{
  "num_hidden_layers": 16,
  "init_std_down": 0.0,
  "learning_rate": 0.00381,
  "lr_head": 0.00833,
  "warmup_steps": 200,
  "final_lr_fraction": 0.1,
  "batch_tokens": 16384,
  "doc_mask": false
}
Each number is 200 + 30 x the weight over its row's rms, rounded and kept within 0 to 999. Layers, rows and columns count from 0. The size before them is the row's rms in percent of the matrix's.

# q: layer 9 attention query, 64x64, rms 0.131, rows 0-24, columns 0-63
# k: layer 9 attention key, 64x64, rms 0.14, rows 0-23, columns 0-63
q0,089,237,206,205,154,218,161,161,166,183,204,209,188,180,177,114,224,151,213,204,216,191,220,224,177,169,168,176,188,147,175,164,186,180,199,279,214,174,260,184,193,188,170,210,231,244,178,169,192,147,185,202,182,227,214,191,189,233,201,196,161,220,193,157,236
k0,076,131,155,206,259,218,210,177,234,152,216,169,183,185,205,238,201,162,216,187,192,211,258,251,228,205,211,200,148,158,187,227,221,241,226,148,217,180,151,157,179,160,200,190,193,200,186,227,223,234,185,165,183,181,164,241,206,180,180,160,182,219,176,163,188
q1,099,162,156,174,157,173,216,182,165,213,238,167,200,194,204,127,230,179,211,196,207,219,159,154,177,167,190,205,179,198,190,196,212,237,235,178,171,136,180,217,227,170,185,166,170,234,216,177,186,134,181,229,165,224,195,199,196,203,174,264,224,206,158,146,228
k1,091,174,255,213,231,214,167,109,229,129,178,206,186,202,225,221,183,176,188,152,202,183,204,181,223,219,189,184,200,227,187,230,239,188,230,200,204,148,239,163,207,225,233,190,229,218,193,188,181,139,242,160,208,179,174,197,228,248,215,187,168,166,249,201,217
q2,092,218,160,181,202,179,207,177,162,206,200,208,181,150,214,155,230,158,218,206,249,191,174,182,174,203,188,251,221,262,221,233,215,186,212,171,244,133,165,218,242,210,223,177,211,227,228,226,181,117,202,216,189,238,183,197,190,176,159,253,209,224,216,166,224
k2,078,153,241,155,154,208,181,225,221,180,176,180,180,278,232,166,195,141,233,206,189,245,197,217,231,232,173,171,241,228,196,194,191,141,193,223,160,147,196,245,242,177,232,186,210,165,176,201,160,201,153,194,209,191,218,241,199,209,185,175,196,224,205,192,238
q3,101,192,223,221,176,180,229,165,168,212,240,139,215,157,207,176,226,148,194,223,254,191,175,182,206,162,199,197,227,236,167,188,214,208,197,247,212,220,220,210,220,153,179,207,252,217,186,222,159,207,263,247,156,206,237,190,181,206,138,190,207,151,226,164,234
k3,101,254,228,186,191,244,236,139,175,184,239,190,214,210,172,166,201,210,151,236,180,230,182,272,179,187,195,213,186,149,178,196,201,172,170,158,174,173,160,201,207,225,176,187,229,191,164,212,165,141,245,198,173,200,267,239,224,205,223,225,237,220,204,201,211
q4,109,162,182,170,175,190,191,177,146,185,177,202,203,245,193,113,215,204,279,156,222,199,198,171,170,218,180,222,195,153,242,186,193,194,194,190,219,149,153,235,200,197,210,202,198,225,221,187,160,227,181,204,259,189,216,197,151,254,194,240,158,224,214,196,187
k4,091,178,245,191,238,211,192,227,180,248,134,202,171,192,178,132,204,165,244,138,187,176,204,223,240,213,175,192,185,194,181,220,238,180,161,231,238,153,211,218,206,195,215,169,244,171,256,171,200,252,184,180,183,228,205,227,199,199,263,170,207,170,188,192,209
q5,087,205,203,148,179,184,220,229,135,184,201,152,138,238,208,196,279,197,213,180,231,175,187,213,191,162,195,132,182,183,194,200,223,213,190,230,234,171,157,229,158,153,172,201,195,212,220,179,222,170,168,183,144,250,201,196,185,219,180,222,250,191,187,187,179
k5,099,210,178,178,221,256,218,219,226,147,189,164,200,244,142,185,220,188,214,199,173,180,247,176,204,198,219,179,181,178,188,208,216,169,183,170,198,239,206,172,163,197,215,164,196,181,171,163,163,186,193,167,160,247,183,273,195,282,213,211,238,199,264,188,185
q6,115,167,207,179,227,197,253,159,188,164,202,215,240,187,161,167,197,218,213,168,209,184,186,187,211,238,179,243,219,211,195,185,236,188,142,189,195,169,100,231,222,185,242,238,162,167,215,177,221,198,198,218,211,258,174,160,208,224,180,249,180,204,258,188,202
k6,097,201,229,209,180,234,219,217,210,229,201,149,152,246,239,177,197,226,241,196,176,188,169,152,180,222,189,240,249,169,196,224,128,177,155,203,200,212,184,212,227,159,176,179,196,217,179,147,251,272,148,182,205,205,165,205,212,229,188,209,168,199,181,171,229
q7,108,264,192,158,248,253,228,177,175,186,198,168,240,190,186,169,194,197,247,201,195,187,210,237,204,239,177,168,192,187,188,198,226,146,179,153,181,204,218,143,153,212,162,209,229,171,213,218,154,244,193,165,185,172,204,189,219,243,200,196,270,160,217,189,162
k7,103,201,186,220,211,221,232,203,204,219,160,215,178,186,184,233,161,179,226,182,232,166,213,188,171,164,199,201,189,176,230,152,180,238,226,151,222,219,176,206,213,158,137,178,211,174,199,195,274,204,206,192,213,124,192,224,204,198,141,148,173,171,234,202,271
q8,105,162,238,174,207,211,187,244,139,207,232,247,189,186,184,192,173,219,181,243,144,192,220,234,233,188,175,185,228,259,240,191,148,186,196,196,226,266,163,165,209,153,186,229,252,162,170,217,196,213,162,176,207,171,203,182,202,221,180,214,197,148,221,233,209
k8,100,230,211,187,248,204,238,228,213,203,269,213,146,183,207,214,203,172,212,175,155,208,202,195,176,244,261,213,230,176,157,214,189,152,238,207,244,230,182,246,176,226,135,190,203,170,171,216,242,204,216,228,165,230,207,222,195,179,154,164,207,154,229,220,208
q9,102,129,208,272,182,197,205,169,224,171,186,196,212,153,190,193,208,183,199,205,211,217,195,191,150,232,208,170,195,222,183,166,168,193,193,177,182,195,213,168,192,211,183,198,139,207,197,138,164,195,300,194,168,150,149,196,188,165,215,231,222,165,170,216,193
k9,093,235,243,206,235,168,191,143,161,199,224,178,173,190,194,171,173,190,271,193,161,262,223,157,201,171,201,174,190,244,215,153,161,215,165,198,211,198,186,196,232,155,206,210,236,223,229,198,182,158,219,174,264,261,170,212,222,189,242,210,197,219,193,228,202
q10,112,209,215,166,184,212,216,151,158,191,184,121,152,224,159,141,230,184,256,170,208,206,228,202,203,202,213,237,191,182,187,210,215,189,168,208,235,164,192,228,230,190,166,229,184,191,218,128,188,158,197,183,190,257,226,190,135,227,168,195,223,198,203,163,230
k10,095,182,246,154,183,194,231,188,217,164,175,170,180,191,192,190,259,209,186,204,172,269,260,178,199,266,189,249,222,189,157,198,220,171,224,178,237,219,162,229,172,195,242,227,237,214,205,191,136,154,213,178,166,245,197,209,176,224,195,178,235,201,213,205,222
q11,103,264,167,219,200,186,172,253,194,218,178,220,230,215,192,223,203,160,172,201,156,199,248,223,181,214,184,259,203,229,228,239,238,251,216,212,216,237,192,212,210,235,170,215,185,196,149,184,238,200,213,190,143,196,188,261,191,204,205,287,195,184,205,189,242
k11,102,200,148,160,213,210,214,213,199,166,281,174,152,174,207,195,170,185,140,187,234,209,180,183,192,171,168,203,261,239,212,179,206,186,190,161,190,152,202,196,199,216,266,202,159,188,199,252,211,215,170,219,193,220,160,200,191,176,179,170,187,202,149,162,141
q12,112,215,187,183,174,222,211,197,192,195,194,209,235,188,145,187,157,187,204,203,212,214,136,232,112,189,154,215,143,211,246,118,255,237,210,209,218,234,196,245,182,161,192,162,198,186,244,178,223,201,248,225,178,177,228,198,200,196,193,204,182,207,214,202,229
k12,108,172,190,229,185,240,188,180,221,225,207,192,172,152,204,199,174,155,218,234,238,274,169,238,169,206,166,206,199,208,164,178,188,213,195,184,189,206,219,163,164,203,150,204,161,214,231,190,250,174,222,195,193,257,205,169,223,116,227,199,184,179,220,161,140
q13,109,141,206,230,198,195,215,234,189,201,229,227,176,182,142,217,210,162,184,187,217,179,219,212,200,237,204,161,178,195,200,191,178,213,230,168,148,195,203,150,155,172,158,190,225,263,174,149,224,164,220,172,173,215,217,257,244,164,218,246,195,167,179,148,234
k13,097,294,147,212,242,179,223,145,189,194,270,161,194,225,195,225,189,206,211,215,218,198,166,192,228,222,223,194,226,213,197,147,267,174,228,196,217,193,224,183,210,194,170,197,222,230,220,215,175,165,210,188,248,176,161,208,197,223,198,191,218,213,213,185,120
q14,100,218,200,193,213,210,214,222,128,225,228,217,241,204,192,196,199,173,226,207,262,227,194,187,142,199,228,189,191,175,215,142,217,149,235,238,198,181,162,175,205,223,141,240,199,204,183,189,220,144,149,153,213,246,190,233,214,162,169,197,195,228,209,252,226
k14,104,196,196,212,165,210,250,151,257,193,194,171,189,196,198,186,148,175,248,210,165,168,255,225,196,183,195,207,191,181,213,126,197,190,197,246,191,177,231,219,202,191,187,217,192,136,210,212,196,218,204,183,156,188,215,191,212,162,199,236,241,157,113,179,153
q15,109,185,245,163,238,197,224,182,272,185,205,248,223,177,188,197,250,196,163,168,115,227,184,233,139,191,205,176,247,186,153,205,184,217,160,191,200,162,272,172,152,194,184,214,187,171,200,228,241,212,218,195,208,192,216,219,183,223,190,177,196,206,189,222,209
k15,098,154,203,171,163,230,151,182,214,182,171,149,177,226,185,149,184,207,212,189,208,184,196,205,190,222,223,224,227,207,196,234,203,234,248,163,241,189,182,136,191,183,199,210,204,168,186,152,204,208,242,170,205,197,187,317,221,205,251,204,177,222,180,224,184
q16,097,229,174,200,186,192,223,161,180,187,229,186,238,255,201,177,227,198,230,138,183,171,212,205,188,196,162,208,228,184,215,173,193,174,200,244,181,103,187,227,204,173,188,228,196,207,218,167,148,139,202,216,244,268,194,157,166,206,172,216,208,184,219,149,201
k16,091,203,170,245,265,246,230,190,181,196,208,200,163,206,167,154,187,194,194,168,159,221,263,184,200,173,171,217,212,221,169,202,251,165,243,198,192,202,216,192,168,208,187,168,233,188,238,162,195,199,257,204,219,226,253,228,202,291,240,193,209,203,183,208,220
q17,085,209,183,184,200,193,171,178,160,205,251,148,239,262,209,193,209,203,256,169,141,193,198,170,171,195,146,186,161,195,227,131,172,144,144,192,213,170,202,201,244,186,190,206,201,224,228,144,206,192,212,128,198,203,205,192,169,209,211,224,177,175,194,190,199
k17,100,169,258,169,222,235,229,174,173,227,227,182,219,218,144,175,197,196,211,165,182,207,226,228,189,153,190,143,176,185,189,224,247,146,165,249,181,212,254,249,226,157,208,185,193,176,225,179,163,196,246,166,180,239,192,193,200,195,255,234,231,179,198,210,202
q18,097,180,190,181,252,204,163,155,201,214,193,186,208,207,148,172,193,211,233,162,192,175,170,236,217,207,146,229,221,151,171,237,186,156,234,262,240,190,226,146,212,167,184,213,219,194,264,181,166,219,239,214,210,205,215,228,177,228,222,203,209,150,215,137,203
k18,098,195,181,150,190,229,212,229,203,223,221,161,181,204,197,167,207,164,195,181,201,172,201,232,203,196,140,232,175,234,204,252,194,187,185,212,241,238,213,272,237,200,208,216,216,210,231,159,203,199,262,184,177,223,212,269,190,120,235,167,235,174,200,237,223
q19,096,222,227,171,201,253,249,180,205,192,224,204,235,227,195,229,195,202,270,172,227,207,181,140,225,217,175,198,177,167,143,189,198,214,233,223,178,219,187,173,167,211,170,203,264,201,227,111,241,207,224,228,193,201,198,171,213,244,235,162,233,171,180,202,200
k19,095,205,175,188,203,261,181,165,210,201,174,143,210,181,132,192,187,211,237,162,230,198,218,256,188,187,194,222,207,196,255,221,216,131,190,196,221,212,221,239,189,145,205,181,184,240,193,131,211,164,246,220,206,201,237,225,189,175,173,219,218,152,206,243,184
q20,073,208,240,192,229,180,185,229,229,174,154,158,158,238,203,212,208,251,173,222,152,186,172,195,172,209,198,129,167,219,257,177,208,202,168,217,225,191,206,193,192,137,151,185,184,187,190,160,174,201,218,227,203,199,234,157,195,217,154,221,176,224,234,241,136
k20,090,157,187,252,256,174,195,193,203,235,244,200,207,191,177,178,211,200,185,195,278,172,194,248,199,194,269,206,201,185,260,199,203,205,194,207,169,229,218,192,146,226,206,185,145,221,188,211,252,220,226,158,162,275,187,205,209,202,187,238,221,209,207,226,173
q21,088,207,181,200,224,213,192,146,218,200,172,155,191,192,200,161,228,184,184,219,216,226,183,216,182,203,153,210,146,153,146,209,239,176,206,229,187,200,229,182,209,161,193,177,124,211,185,208,259,168,174,163,202,190,228,246,235,224,154,248,209,184,136,159,183
k21,098,188,210,217,183,227,214,219,174,165,230,167,216,219,197,182,202,145,189,186,240,140,213,213,202,143,167,181,158,216,172,274,190,230,188,177,277,191,190,179,220,139,227,189,253,192,185,232,155,199,189,188,174,196,195,229,210,173,227,234,200,203,169,143,230
q22,099,216,171,248,187,258,146,161,187,175,239,178,249,141,206,241,183,200,228,148,198,174,211,198,232,173,203,196,206,235,223,211,252,217,168,168,210,168,180,136,217,179,146,228,211,180,160,193,173,234,248,211,213,268,179,194,203,204,206,208,206,211,224,204,188
k22,098,191,109,204,249,162,217,217,192,158,222,197,236,227,232,211,170,227,182,180,198,200,193,222,173,216,219,195,197,254,196,151,187,192,209,203,170,244,198,183,206,193,170,205,230,199,160,202,281,204,171,222,148,181,170,158,226,168,217,206,238,132,189,211,227
q23,097,191,174,183,181,176,205,172,204,184,239,215,197,233,198,245,229,171,161,223,217,181,208,249,235,145,223,172,231,157,171,180,154,200,180,157,128,215,225,235,207,239,175,218,223,151,206,247,197,202,215,190,165,140,203,203,249,180,191,164,213,244,235,226,219
k23,101,197,164,172,231,176,241,262,180,216,217,203,207,197,162,259,183,206,228,231,192,166,227,199,198,195,206,193,227,181,219,153,207,263,232,234,206,178,177,213,185,168,159,235,235,268,162,232,216,248,194,228,182,211,247,154,236,235,239,238,204,202,190,165,207
q24,102,173,176,161,159,207,215,227,204,167,161,183,270,211,134,142,185,190,199,183,245,169,173,219,243,168,155,216,243,159,201,186,207,204,255,216,195,164,218,158,230,187,214,215,192,243,182,199,186,220,201,176,162,202,250,186,194,249,176,238,208,208,206,153,221